Part of a small language model's weights: LayerNorm before each block.
Each number is 500 + 50 x the weight over the matrix's rms, rounded and kept within 0 to 999. Layers, rows and columns count from 0. Numbers have three digits each.

# up: layer 4 MLP up, 1536x384, rms 0.117, rows 637-736, columns 192-255
# down: layer 4 MLP down (transposed), 1536x384, rms 0.0562, rows 637-736, columns 192-255
up637:470452502597488523529512481525498599478547552526475572515491488417466382514423489520434490417383480561581473446514592585458469430532563567476540492569578451482482470466531464505514492503440468
down637:508458513501475500443541497424488534489490545505511550440490446602478494507493488517514542525493504595565427523501450594520562509542517598499406501538551339453450544539411449485520481458497375
up638:518551467463461523451463507489529494493536448608367408448626437496435517452513499543433445457602441548497547483378530362462468465398566493558556482494522385525499445578533424529414540524571533
down638:450446597547466473478435488496588435486525445594478502540424499429424565512457510417500559497527500444576475502531491510491599623564591549490512467472567470539562488410574409475389471506536484
up639:512433531535482475408528591459478532490479540506450393427464460505458418460522580496473485603496528418481450522491482544509549512436515613480460458589519562500448424567502453446506552426469470
down639:507544454546451573537539496471536508465388491592503549523462514414416507513458443553480517547469521523491491553430485490529568361461576445572532522585600482414475417525530488364431499548511471
up640:551436462474438594420550505576487514437471525407510508470469441482537466476543443494463489470466502510466446541581595625453533597489392500477474590584461471506514424524505516544439572494496582
down640:570375445496529448433524437594518474436464546534484562534467511502524553458399469489481538506537350495643439544502582449487534565430487429457453413602483515505535555493440530488491515484457545
up641:504468481404559507491495557506536474539501567521594453513431585519480474631476494460452425585431427505508538515553542533544559499534460532438473538566542536480492408466532575505548495547501501
down641:504457557497538474502448506451490508493552593527408509360501464497564563516497507469532521493528517549489491430561479437500549460543428489481569499535630485528514516517531503545424521572563542
up642:523501543590462434480491515455461593481501599519465457414558493532569543488477494540460441479451511382531497554442471507411480496367469512444497482509541485440436591481449424623446466450539432
down642:441484537515477473547509493493459535542485483425518466490490375534524531486490477532511588523530471449517469459517504554500442489504567551387516434553528481434504581544614421567366514580550509
up643:511522500547429507451375420519495454538501532444533568543553426548451580451533604453498400469442574505433538438450479623453542558492482452522515491567452539518487451477501444495459544564575549
down643:470511477575481460358525460486470467540579531430440537502481543537552557362533503522504545465503457515501559581495464666445478577503459484500521446511446485481580393503507521526449478501470492
up644:437595542372441439534512548535570554508513548431526571469526599471521402557539523512500467584556501572459447485468486487450545515470448479489517452552509508466510479393490545501462530386555513
down644:482564508483411460544436498549472519407536574603485502535523433404497391506486577434499467526526494515535510512540515464512473463507518543520510512526430506519506500523549447494475490457473503
up645:560508469430510459464470547512463564521551448489501442490544549512460557534496565459514472567482541561455531437511456512445530516551414506558466501468584504538460477508528532503483526471461527
down645:478579507456561490485663396406488396510465544484497491403585550494463531524447480530486609487385534501458470494505502494493463481435504568542541462407513455505457502593598488516490441473482476
up646:495589526524517496542493492503451474468482503545513531480434499525488512500546493515525516470587495476544507494492483499462548457590484471480540524485527386434451471441536486525522551474485534
down646:500555547519510536520508444463583511532545491455525583459497490509471570502544551463499507540534488530531497573465490530489479511517584499498514529480491526549527563496515515460497492511526557
up647:445519406450417546461393380501556500530392534476641489551520634511449392484451725541487493481594581508471366501569594633488475432516438559460461411419540645547528409575410406428567580448506480
down647:431505480459525433607621560479551479567492533517621557596597531554475522408520572442505555477570496556628509436517490531503466423498583463452396467542394487435508504457486524496511483530495527
up648:509552565676488491538567500445466576428471434351523472535421439436592496647522449539525431497475479526484443562467465544545582399521469541506455577465479449530501541399601580510510607545452438
down648:497385480450505560516407478483491535573464490364393494514529526455460570581550499471467418584508521483475469499475472528501531484415422447450454546424447465537514574386500527519513507548503577
up649:460543508538404433487482447472524446509491503490510430500582492519549506528496467462458581477545478433570529558448395452571425489429467457509532494442507418505532506590506414590414494566439490
down649:516445523546520561532542531522427443502438564462446571526507458454545550508489504530515472523461575573525487548478604472450490522523487469474486544576513573548544541493518496466531521528445557
up650:510502510477575492507578469490512580572535472496498506547528534495532416492473481450506454486495443518489434541475506482466543441489481498534525510437435454501489549508544476403474515462522446
down650:508546526508473471526529493483495429537515499475534437498489497530584532483486554561490563526458518562367519519481418515531473529396523523435452574446505542513527488502495510416518471469523479
up651:487492552480528515566471524490523536452473491498450476479515459527546552535515492453488481461627562523497538594512434525539515508472471506472503539573514445436455470581555463463488570566588508
down651:553516532466489484392490475496450439555463547437462533469405552479443486469467396501507544483459380496519430448447459592545404534465425519510481443481484585526559504488506552467501471470603544
up652:462514500548537509477483487508463450576476492434578570543485427492504422545488499589454520558448557492455441543479514467432551531447401513354425416487455512481521453482563486501454572484540504
down652:542612490392585507513511499503487502445495474556366432532567542486497577500602506447600421547481480496458470482535440480580406449625483495614468519505546487436488585443525438583516486580516507
up653:484529439396536402524500478486507549519583486499477526529506553410465509457528544495470437470576480435518469476546555475514485494479428549509489456427488450495555475493307475595508426498535478
down653:599538409534544528514499535426422466483469494501485460458517534517522468559492477493590561448458479443514635538404472562642495459543478434467517487460519523489539576498524516455503508524486467
up654:537473555470480532468489518521436532448538573600406518449500542499437462515509484510570465479413441490452564573476504494639565513508524462484482481440498491443554520481553456486537424489474503
down654:471486461427494561496523542417494482506519542520495459513493452554540470555415449501438525455547492574476446486511536507489466574542500565543502539475539530461478513519537488416502524521463535
up655:503511470485592494516451421474571595492384459514516465514548511469557447474489541406429439474402460583583442457554506496467437543544556539392525553462461574492473459491549482518534569481465553
down655:479566490428511468427383569580463472441529541556514494509501509580525581542418520440525523530466482485508569453431566429448470546488543420481567482550524486517480542500496461552548428473529506
up656:511555515429487465537497446429499591466482489498444478458398567519561540458520505482474528506500611546516474468440482491474437496437520494432508615448503430573552534478518590464506460479485377
down656:492470572588439491481466514579446431428523419548484508435433507472465482474401511515475593427475437587577466520455504538524485488539490515437416554591474469555539462517507538457514555522402514
up657:556537525402521435562504474396556530480528464515527483491514543527498524559629501460507507490568525527508511429442457523545507483529527473527588472486403534571499387481452476489478529462517482
down657:520533475467455484509461540507522506442491501543473520530530407459433464490567525427466509553537544526539386445547538485415538433488605538484468468521489420425494412485462397509406450462482495
up658:536541430448523531479548458504489523454505463580604458396545423561499466422447568510527456528479490538520479504432547411494491468534454581530451538479596536427547469469455501486493453543397553
down658:517469528514566534592434467480528586529486427459489541563430520416560501438447629442481523400442404481561466553544506507409560508527488480426496546536504467466510486426513588431487553434507474
up659:558423534549449498551517509413475454481409561456449454544546539514503461535504489469599497418526557406559431491469504490578433552525476644497487512507472509550442492490545575520526559520477469
down659:523619510552543508433482494512484469569558538392488599474542468539497618393479424504476489544541540510433576489435546483492534537448423496552532533521419514449483541451445470469426455470401497
up660:451560452555574421488486448430511536571459570487480447502565449429499433487524497557539509420529555490568458494547494458595547505485462483512454565552509528460440474525556515546397419485568514
down660:560558543473543442602430590561566497382416531491429569585442521507509461439526454466480528504415520439433493476565496522447609463531542548529490555601433478393503510458494518530492403419566481
up661:552467445552510526485438480528480524499571427495466444447497441468531484428497501505601542533518442494412550441483402509513575521419396520535469569588533462507509523540592554529521481529408523
down661:499444484514527515565573504566468433580525470490502532570488574524500507587429482497567448521462482601514517480417519456557449481544484439492565522515441475545491498466417536440481445499557556
up662:471495411408499571518571465424533490574530518476520478556499524523517479531478509404410481542566495479532538452565540526490423499519501518502527505514499476578466467519438517454444441500477492
down662:395499537492550499475451447506529576491485559490564435475485390514532489518444476476543543544533487524443521520561502513564501581556475546461514456579502530433515546477539530539448550520505475
up663:522505452496511485467456492413528515528436513523484478552523513520580499506509553474466485499577537589496556485519483428476505532476538538521492552567482463432493506492510474547455503427496445
down663:489500457529550477408468518516493448471490475494468505599428493451514514482480457494552504506454502482500490478514512574521472509471449518460427467427503568528523501530477557454480460505483460
up664:525428416462454542432556471463522500514539532474548515529526639487485583531522436453503479451565500461515475522514452452485526481476500425472463517382497470527445504399473436553439469459546538
down664:428511429467525439549495487463461458488479420538498449537463397587502513467522460498418490543456517535555503528409536549528576504523627523569516433502387543519593439615414508508517471513564500
up665:452511428559442505453592513507487582464523540566561467460563496525507464508465488507500445498538487551575479506515474505563532510498516555587532553443465454506580463507449470442475487594528420
down665:529583479493578489521567520486528543521485523442539378562494535569468535449480489540513478547544509467492503509528525478445456491525582541513550520525450546499561433439501583485504506516648577
up666:460454550572457432568515572544439545581442589424517539536593546493475498493476462519451529433392479582494512413545458517497618564548521439439510417423542484555432547479577529544505543524435416
down666:482525523413548596514496491482465489548483549464438468542540460526476447521534456443522567403588497446484420513505572442488460515412554484450492536452536526540495614513594525512592456538454444
up667:407523536459463637446489426551604498477472414459548540601580528393442479509585550514523492509631506547450458583514414485574508466454507460469385493543572468574493463493473460440573527496483466
down667:470445484590505556471564532570469558456447564604490564505501349393502460502518483387401418537533537549603494564534413520532497469465435495589437481568472386492462545468478503581472505515496509
up668:565482597436469562480460411546469477455454459514459418494460584475582422586480503527563448536525549518486531428501497454442439435496528529499519450533543516552441479418544409497439506473520546
down668:480434529449536482452437520433483469525422557516500521517529483522484521601539470485514436558426483492562479576438482510495483517494535585460577445439560542574496576453405445444483486520466483
up669:515457516500537562489451614438521515455614505518415435517548512428464531469566569571509482361595491574549468547460535523500461467529502522421420480591467489475510465396450459445484461492491485
down669:490546460406391473546465535444482489463529476495563491400440481574509462531472508421464524554434470425385531540541425457498529485519457478592496531406515477481513479511535543565548448550474507
up670:467517514520567487469565492468462562540539452502457595503537488486504516499499477533443535535546520483526468467497484591504577479486453456512557465526478550486522479457508565517483542523476479
down670:565446489552553478505492542496489474518503495511480518523437517458430484462511477571508428625529508511408500488492432410439558482459480429477447564507446586527563501502509539497492454488520483
up671:397460539529447531521508503496410498532499475518449466449497468468517404459620535656529512452611502436527508482499546477468442509558540504491521554523490466482483508481504601493464470494536487
down671:606538527466583459444463506508495469455532484652503494424532479540510493469525503554465505518576514510415541521548537472489495541498533491507503537611473452612460465505592426485547509466511493
up672:479428489506542481492417494579535483549502559479462487508519492521439470412508439540440469539553441474506477402568559408481525524484456456520397455565528546448421396549481472408481503541475480
down672:530561467481530509493515480486581487417455536502529487408411494524668485555513424498508444453423525508449372582457457453491413560517572528435538556520526505506564581410438506485493500589493405
up673:466574559358470446455417391578610466563459469568469530604424501453550582503553539489521456540531622445379506444443566402480543494566526476400473456444438490593558504512469521421518515483395537
down673:499466504592532478488459466507420513382480436546543553452491441434542483555474497458544525513561598502533558469458491476545523605390498475461498593438453523513479457469585448602567492474509465
up674:553514562606534483491438519429493482403491583517398458495425545486455456353517480562467591471463400468487484449545501462492572494534483516574509535462601509422421532556460487536574497470559576
down674:479537478488453518533504502486501485483528485463556564529471501474527555564504469457501402530498497488500458580473534491478528552501498547435448445510462467574548480540464444596414411478575439
up675:540484424510501514493520527429396529485509407453478509564456524487507494458544402471604448460433505561573500452510533493468521500444522529519515471558504524377567500510498506436429476471415422
down675:477503491448570465552416516490494529539546499523502450473411489497469482531466519502572541595567422407419486472559538527477558500505491457506572514447629486425567486497491495552476506492411512
up676:376542461563582546473466496528519528531440560515421487464518499494515479492512533489500501532476483552525523528469538480565506481507467585521462478497570487466459513461546491529533474512465413
down676:509577474501515481467508549473461497438522550508531550535389504538487535532538511515472502468538493463535498521568480456522477576468533498403533532559471538478495496422496516486501549549545465
up677:478552427477552586453478522504435528526574427427549511647547470460562457503488539478576430461553511533582468508576431448532557548484487478576455490498553492500489487493468548477563482497500554
down677:568494523489500502471563493584540510570469502507523492372478457521495422542568467447539487502492500452511475404495501519497494484598567551469493532446609490538468550484494517565562457531524542
up678:445392555518523559636451440479453450478442447572485489481418524433419476427443555503466548481526512461526586490598454545557490586560622485475430431536512545576402437460519433617413564560552571
down678:465523482450458615527571490525480467582527590478358502449502502447472555416548487576442541538436478565516580504461475485491585474574545525488478417532438455486498503560499430591566486428533437
up679:529516544541418412460452469605492445569430459464515494482492549569473521494492571609513499462482541557473467477504568489503461493463568523492589528532484565437434491458534391525588465515540529
down679:541524443460537463550421506493454422563439511487408462365360420526485530432469494619442564534507512575562433480548509481497587513466534483513334476542447579411487523520571602476513516551519536
up680:566480452536500491486479494522475510532517409490533556516470539527467528465515503499524420580503473452475559520534502486509455524532522455507445557579460593456503526550543476445543521508546483
down680:642514502511488509405511546488423517503541490545389490473516463573497510562526444520533567552450490559475555513564399498508501620527527527504516498503519478469450547504503442477541458504525485
up681:480517476492506636498456420495489525521533536420485412530614344578534531517534518481554469482439440381421444595423430497623545570477497488428517592434522608499511441434444529553412437494551472
down681:449559473467564553482507475514454573539421520490456517579492524290406512493564522513522508457536446458520516468606662503522508578555530480554527520530493531513584463623572490451430413476512522
up682:443482492461552544469444525603406549497578574523519449476477535561512444470371512476517561332452476621414456481365555647542415550578535621527497605435455587507482383495607529639587504455502442
down682:483574449496539540410518532529516448450490507518448335483442457460510527466527538545478513563485638624482482578393466549360500444465370521567510675619493609459378529455613523550590516453489511
up683:468489386489427553496380493394480455438415576522388492429546344480445483467523597431472508489528507502461464583504544471400489432472479497535510451478475599593502482578472388565389527520479551
down683:512494556487547473515427407543407553553532435470513499564447512469456581561439582511579492405493554507514434601524538583596564461405480476494467481568487562564502500602439422414489525530478562
up684:510489585505477511466567526457469519482497455548491463493626490512449514504565446472532490477499449510509590495495441399553469530539542501484484501493538455509504503549499497511383508429507438
down684:421459402445495503585548531561516482421427537535502536528540451432574497552534489594449539514468543460511474459415532517504592428485476494477399469453494508472480541530534509509485489498534578
up685:524547533553550519503440491478515488432488552386532581492546514512520538535477522483457518576466420465522435598480466493541498507569520543541572583584441473541513474425549543450512513604495488
down685:411445449502549517460588521495534489559527528509501425503461426517363439358516453525499490440498488505484529529554571461542598524436466467505560448517529476387541540522446480512526583508512561
up686:553460447513467429430557566533480519596437502532533475500444568628606570501582473481557480540465547575534454540514488533518437502480544579473445405528524529512664442542512538504539474422454445
down686:514524482438457573590589491485472532501486496481433563529540431501477574493535437506471450546559546434465473483474504455500431483510536477512478552496544593520535473526549449468460525550540556
up687:480533535471549434558459572481507564435468478504470455471467488420430492506485540609520472524448547413559508443487490518481527334537595585488589393604459505480470464481458471426538524560458453
down687:480458494545548451507430526534530465507490503602485413421498503557642436477530501440506488503459476525445451564429474448475533532518560548473522546504395461507561496447554415439517470453539598
up688:416552522490540485504550550411492513536510501505502590456496495506526565526463574535518408508435525502513541502555403562444482526514494474495505549556491477523499485611495456554484437518471406
down688:428547421518446517476513465567464473485526565505440407509499564434642501478493524592401502499523518564526395476540559532555502521535505585515626522483459573529459526476444572542443421519479502
up689:468501543413549561552589582444534436536466572552498397534529451526507543523530480552483566470530483438524452575520516468438562503474411509487539487537526569523453500525557510487415446499586480
down689:407541540458625488509469478529535461546573539446505418485517547446524534506478453457544452518433514476528460584542496502576582465465463507457478490475547500490450567503579464495486541482556487
up690:471488540546480485406555489466522604479553482421482546507540455480447438506464447472518510528511536433469570477527493436540492512498535527454509508561529594445449429487517525532470516568452436
down690:539422446464412524593502476541492502496490535526459436521573512454535592526511539464513536515476447601483520610511475584457485521436526479547494565549477450535483586547440502424590487424479548
up691:470564516519503418523472488564416570504520494531467536465540468411516523440589573539466473492456551465520579535435467553485442586565484493538574447600589495589451444522491506527405536475497530
down691:481498578557517490467472480526496554489349550525553513489523436426572470552515498557510524508423460420552556512487427525533516566466528525475487586513596517463507428439508493436524501493539587
up692:490400444488484530544530569426549525505565507582583544472543442443471545507471522411465446471513477513500464455390440565481502471554570447458454486465471456469503563482553428428518407509539557
down692:509573612529498505474476393507503428520398429528520428451400522500566545557445433518568590512551536462467543444502566564456403479435532579479482429501434513511470545445490518408598451504474450
up693:478513477509423574480495465401482526511546452430505478494487477555414455495560516504525464613585514462554512454553549511479447459550588424595488476507450609511546456461503568474387517610504530
down693:441503522458472549403506497531498545528458526452495424525449533512507422509471519569448507358571554542439503458545447512560385522474462476424511463539438487465381553542374577546476528522468523
up694:487492437513522421556553563534359638534472460440533611513508557511430539500481529466470473510478534500501481558416449505484503516497549465471545444643554564544478457476446433510564490482505507
down694:421459497605401386515482476510500535542378525490517544433530461430500479603460487528528510490525511496471486495392436459396487421532521477533489521533477491484553471470440522432519390507566480
up695:529550413505547459565433486489518553550572436525483484509466511490569536513548453496440490560461572446516486437479493492394541502519556463406448450403517513553542483491451534602497539489460508
down695:497505529472544507506456473538514375411483514522538528596513423545502490482447485474535477479606505483517472559515507505544486479509561517599500547541421468393377455502527533554553511575545482
up696:457516510465533552489596511454564502498509474394499496515592419484582420511474376459474495507523436537453511473412524392488523435592607464370526537457408385409449488511496458551456530521394515
down696:548570463434496396524465534489490475572487451421525584538442487444512511416591526512563426534523592491573488427616421510461413483481451467446389517562557471540483552501503468514500596517493480
up697:529488429433472543578464513487424614505465508542475450532591429563498452475476537502512578476480478452468525477496569597520460516423415453613547569499443515441574483506436467477413512499478506
down697:447475423470524455559530452475475467476558450510508556543552504380515517431441492577462531502434401562525549619563537441537468537494465451627529562487430502581462518535486512468387461466491521
up698:488528408475444426522503515537476474400459547477444561490547465520425544521493595455429529484528552517505505430441482496529491510529546551586578548495568523553370493593552423507466503570604589
down698:573491440481444469529480541575481436492479480444511493560444458476546497469564555387488491517526474587475464434537525499462564445437512539479472527671530569563507504436497439465529467513588476
up699:535560556426432488519510442458512534549474534451525568517495468501557481444447462461562565503446502564509482482451484454474449652443464501492563486602507516503503475466497574430499507496513506
down699:457454585518459468522502431509526474448524501510467483508484457471488459463457419559507513489594452468464527550567447556488542468529518531506502581492467546596516498460494489453539491457542559
up700:529559496525502557510530506517482513396543569469495483513563472559497552447493465470561464538438573551496532531500528500496444516417540470410518435554495464536519606528485530494553585452522493
down700:548601506542464513521473464488432435546478455501487543521493588479415434488501451469521519483493426484446534434538479506496543474450550450434462511509465526500453496472499479504405456508511539
up701:431475494447538485410493504495440542426512519492521448548481464598536521574404547527507547424551499482442440500424503529501532587493433521503540494472449545453552568475465443507476491373522457
down701:442483458525497453520533417552411515588546456438471520510565564489602484528480502559416490496568505405482526513498462473513558470419534455597494628422514535562446384346508500377433453517437484
up702:499483532548533462445445547495506555493471487572458492562473419449500406509505468562562506490513506521484566558477519471445505541564505399527549531429534542464529515437515532541506469485475484
down702:454471545510506447458560558558589534493506525495448502537520413451539535479515527516519464553448478487577521504514503464561538466490490469397492490457542453529486562511500486487531479480459429
up703:496468472547464563531415565534413480508554567389593492405455544452542565528543468502494544508481530516543498453454483495443510557534518414411458473506489484537485590444514543588479588550537524
down703:522463433626598463522510507448515556512467402440485461606565499491404446428474489501523482528568412418438592470439463432522486534503531526531546461480604472456567433470463461525564466557489502
up704:468560447574542537451495522520533520488534551546448506538435480524644554524460575490478594529433557429513471443495485389535549566558510559518516496511537497557542511620525515453515444497552444
down704:539486428489473564502560513476496429505503544531442438470497346512459496510601526505464426521421483509532451426503427370459562432502440514511426596470556518432449522599435469440535518485542476
up705:461509453541518482568492455443554549537557481510561517520477504432493429455516439557621473511547558465549471590509533451516482453521562477484571538482505480439612501578479420494533441520440486
down705:507421584442549549427496525426402485535493491534492582563454455517523570461520515502472439545472575488499475493522472490543461490480484594549365628537479521408466527515510528531523444458508539
up706:491408524501466478553491474507506447528567509464555493431500558543549487527479486471461510512479570460539466414463489454507456604526420457528586468435443508491444499548532518558475460492457526
down706:558447573537471496512452563604483507457518494395474483455548449528480575553530452588486553514460443509507502479520482544428480479471462475472452458516510519472525468498505552387479569466567545
up707:470566420517463457519595508539502468537498482492523514449518483563531387519449551476536682502430556476503500566519433561457475544519518414432558500543519453430480538539464466523453497492548532
down707:451481541428503486511538472494519483532529502522576441555569486470523486548534441399497525559529469461504600509457469454553455594471523462491447474390536388513527495513511458516529577497477508
up708:523514488456438498619449531543497525481468498401644481498403559528516506463528442598480500511533515580436581570396545417400413451480620545489448451509577564519527444485539586491524546436475460
down708:545531465538458497587500484477591423585556501482621488487448421370525540562542416454362569575476464481416351415550477510428479559482504606503404446530440581430469514521509502604518501503543496
up709:482504503482611537502584392393566474466518439547549482509488522479471560488487470504526414444466508382600544497430524421536427538557595509491531474539390487489472557425462478512488563494571449
down709:561544530504463548439537525503493584384492443550428567517483518463501460473496552502391522561556519477474537532513517488614531556531567487576499539425557523424515464555553450455497560452403522
up710:533538378496521509487503500441501554536497518494532489437486546488540482486481518503511523472430472453524493602526453539520571490453541481473490500555479481539460546454524476490527513505453472
down710:476503523433463414584438540552511470513510514528558524592523520481505569427502415515415473501452515554501498503569472502476481529501528501502510496548396470513591511478510429523532537509428501
up711:436519522533465563488455541527470410490530444425402428551479536558467359459568518496384433487454464576508570450475650462416514478582416452479519488627533493490523440506441500424605459520588604
down711:475478456464474456606445463482538564489449535447555476484372446545605591504462669519459554505321553527466423541540536530401421524541518494509465516545476576582507526495458513460510424495573492
up712:577521410519517455525513490478517509557492474437461511474462559495519565553494606423552570510495479534498532580533499515411454465502488526485496474487484502473525497527501584478429462526587424
down712:504397516487547556523553473568546528475491499511502499519481419515489446469491535436515464472479437509512504457533544541519499512509487558539500477491593478572576479420585423503548420496554582
up713:462511554517512549398541432518589460472504476580588509538522497585475468532627482509549389508474535554422511467436434492575407488584510520368447444333493592413541538466547411464442504579465539
down713:406471560467518454419538540451334468463498501467524470471409569489487539517607482559501564588480509496488442465460510526481485517578512519518402530462422504446526578414418554573563529528482595
up714:538429498445528414514572448425575498497530437502593569552513501540527350456518546496484532550576489475467399524565456515604538457547523615474522519442466469540574415425495592576492508435499423
down714:460539421454447485545481536536514490524532533444538435486523395571498618513501369578468521504518482473434474556507491408484539536454503421575556533641498495457519412470459498578506506473465473
up715:474431514497464517541492431597477558485430408493483518504525526480546555567426565496495499479540520497492533450518516480584570451518439490577561528491552447427486477509562486474543516570428442
down715:527462477481522589520436529439577475465539508501536503495508537433491485547495409497578475528553490513466531436600517532442448498499482525512589562421488392484524419574529544539534473519588566
up716:482384386580559543657509482578538525510422512492541571543468433448411406535475523445546512524450501512474479521544600505510537538458500528490530570516429424427448542492379477606486532497540527
down716:431383470473556533453561486535418440449473502417484549521497444471431549460448527445517520507597438518607538484423489496504498597429480589440424533542458409632405622459443514468552596524461478
up717:426475472493512514396477501506565459652552490475509480486506417508489516566521412557577461562594395431525505416530557535522458451531502597600534497581438566526528517485532542449456507588540503
down717:505508606511547497625476454520572455520445468438389510594569562470557459501487531482433468435575442620416470491490457534493557516416455497474601386445549554439577500488641599513443583521450445
up718:508443490455453481529604516496503538454499522534513464426476451556510466568502546528482491495501524465482482499580485564477529485519498542495531498614461475493475518468565494554448569533446471
down718:606534609431574547522470550538496530517598418498525499538547505533616617482519477520541535529513559496575524448531412530445515529594495559476469519470567490509463523496572520600494396546449573
up719:531458497524534504507494547537558525416457461486528463484534475442484530446604471496547558447562433565473542441634497480453482547452552447559517460431495482448460509459576525434469588596522621
down719:576502426557516483446583475550350446516479537510468541597595470441529501483521391421471537533587428578636586501496489486610514516424543479442549524585614450496592479437562482510521532641554614
up720:449508430485513503456510559504500430439490495511494460549509443495577515466477449488527516498397459523559471468451497434543592536506504586521522545502552540566473466530460439514557563532471494
down720:533477558547502511555520532501493495551482619463575458502495456457459517577496571505567508568479525494468514466449476497489471503449505520561525498527397506527508491505469483502513379431429541
up721:404487456520522521504561533522558636463465534480507516433431468545556483421426535518564556491489499580486486518498462475416497505609470426577501528458536454594568484556428470527497610412527547
down721:446518434586493499460516457441509513570484464569421504464499442437552512649511515544519531563521467411475518472471525505590503374514485443501558465417387514487446451486499531499482462500518458
up722:527520461495496490527495446545455584469439524543503437497468544525504542424442517509519517525562446434563455494471536591457496531501569492568584508487472494496461405585496618544437635477506522
down722:532495499445501571496546546443507590504575435462485489408482536410462449467538541398549474455521455575550493442554541441566491512439540425515500530506459537503578501509493455610592489541578580
up723:445427539458419520490544493573490593498494519463488476470475489502531483470483444525462477438459444498506544550553513478434509495571548478512510540544458505475435459504438493550517457437512553
down723:624564549543567492472522512468523518481525551483495466539527527405480563528475484518552541573476542578503466427482524450511519455414552476518582542481544464406412511569471545540549385577504541
up724:494465481510544520467485469502521511561544498449637530467399519502485418480591511547539605569492488554561466519527507496404472452527522603454411488538505563507507519461430646468435507564475479
down724:442423478562525455472485409529447499498523435444591505570577426522543362536475555467431494441509527533530488538471439492588529549539548526504552512479571425521487435535451467470444526414435543
up725:528423473463467568589412471541555554499540553511494509430513463534519519410413502511540409489465506477416497613495508493522484475494489513550516498538480504447443498534458454508484475519520497
down725:521475566561509486465525533469563472473533548471504486473591427419528593516517469501471491448427496454592533514530383433573439487509523536454486523417506502572435454572486489469486467602494517
up726:494457579590556414480551599541415584515491518551442603529519579501439458518575426543555462494538561534516566573443483438428584564540473404458578406578540614501533364473368604394529615507517531
down726:529583503669598548431482505408469488519514507612398531493584619524495508515503525514490581493517539499453480524567437511437488482564609491475533485568469560556424488564565522500521509571521558
up727:536475477450513479465506457449470433458399536518481560425545438460425442473509527549510483482528575513537466460429531473561534464493499501533382501479492587560545402450541554430401414518542527
down727:483476518512426489449477486410533508611578532456410452525418498544552442483394450613481562415486451477486443590529518449451423507489537445497481442477352553436479551495418494549478605471405510
up728:640539488615426556427446456504540563511548504460513491528382554425373493519478462366358517533463493542520504475519479451536535517565524564519497461504520523509588486514472451525459452541468507
down728:453496531495583498514526531582491484504520538563519435509433568476541463563522501493423535474556459494563438490556468548517528491540449526551473466509477414511447486581533427438525507497547518
up729:501550544553488495541528500623552517485483577549498569556466579537526453573477501463444458498512505532623438483521523560580570463473565611571356452490386551461581507522469488477519382432495556
down729:498444484525503412441477559484443411535530472436432487506470421508487501494442500509538531443484439485538626460464435532546528619466417496522577523485525449454472483441521572603378511449457469
up730:592493485519501580475501510560442512512521501479513449513494455440453498521472545499504528514518515451587481443544492472530514453552466545617540498461473451489577523518550526476524512440475436
down730:535461526489532590481519507508481496460475477403544528524497450520502574511438479482639401526406400494470444549514545447607538477499553509503509434486446433438439536514466434463567488446437459
up731:554510484467478511483506489499432542472487532535539514491509505525457567518503484508518551494553507494438510508536523482488451494483520512476489448503493510518538502460518499504502491450510526
down731:465460533600504529488538543508494465483465444522480465530470506541542432526463548546466455460501531509522472486523433518484506474489447437524499509475460520506482482468485492471484472484571402
up732:407467485446469498564532526530494504410542506530458531450475417441469470398482464508586504473474542586523455493448520478458483478450554503565464556534474455526517450491495488512506538491463554
down732:529485419483474536518552585500447436534529464487533536440480485470509476495493444523513517463523468479619516427478539503479514577541504512484509442512456497548520567489497517522532486502435494
up733:421602553454475494549507428573436468475495385503489492558575541455500398553504477562530549473520493455449544491410526553480476442466450446425481556449530440476540506482526461617539479544494473
down733:509529457495488509512507514495408527500520496471461511524449502568479463435518524516506454571525437403459499506557469585570513430500415468484487486434435432480541524480557540502541547560449541
up734:470525474480355429473531479474472496514528471465493409607492476501504400400402559467491499458482546484538499476453455564618468558543487452547563453526510580593528532484463461529539533468440400
down734:481525586517446566476497498518566429415533513411508578475470396493491467587504440592464610415519529529486505500474455466451480504455654584446407429477419536445516504412481595563544445593565463
up735:459590482588544475434506500477484420468508461462537439491531482548603563547563580590526452585579475516476559585519572547397472554500502575372483469532360452409549549572495502527550560511450540
down735:491525524405534508478489588459426620473453570492536549517528511517516552434541436523574435319523463535561457594500536405550496442434488493545439546518547526482462481516513515448418549559537572
up736:467511475520442430586559504521608498540523445559542595567501426485494400362436434422482476551490461482485436461579484509424525504554443490542550457386464534495488482530408514588555507557490422
down736:601666512473506436534580548530483494529459446501440535444535417505548483394538464508529559447562421469387446520555446468509564508496453466483538446487601369515426532478495418569374503513465558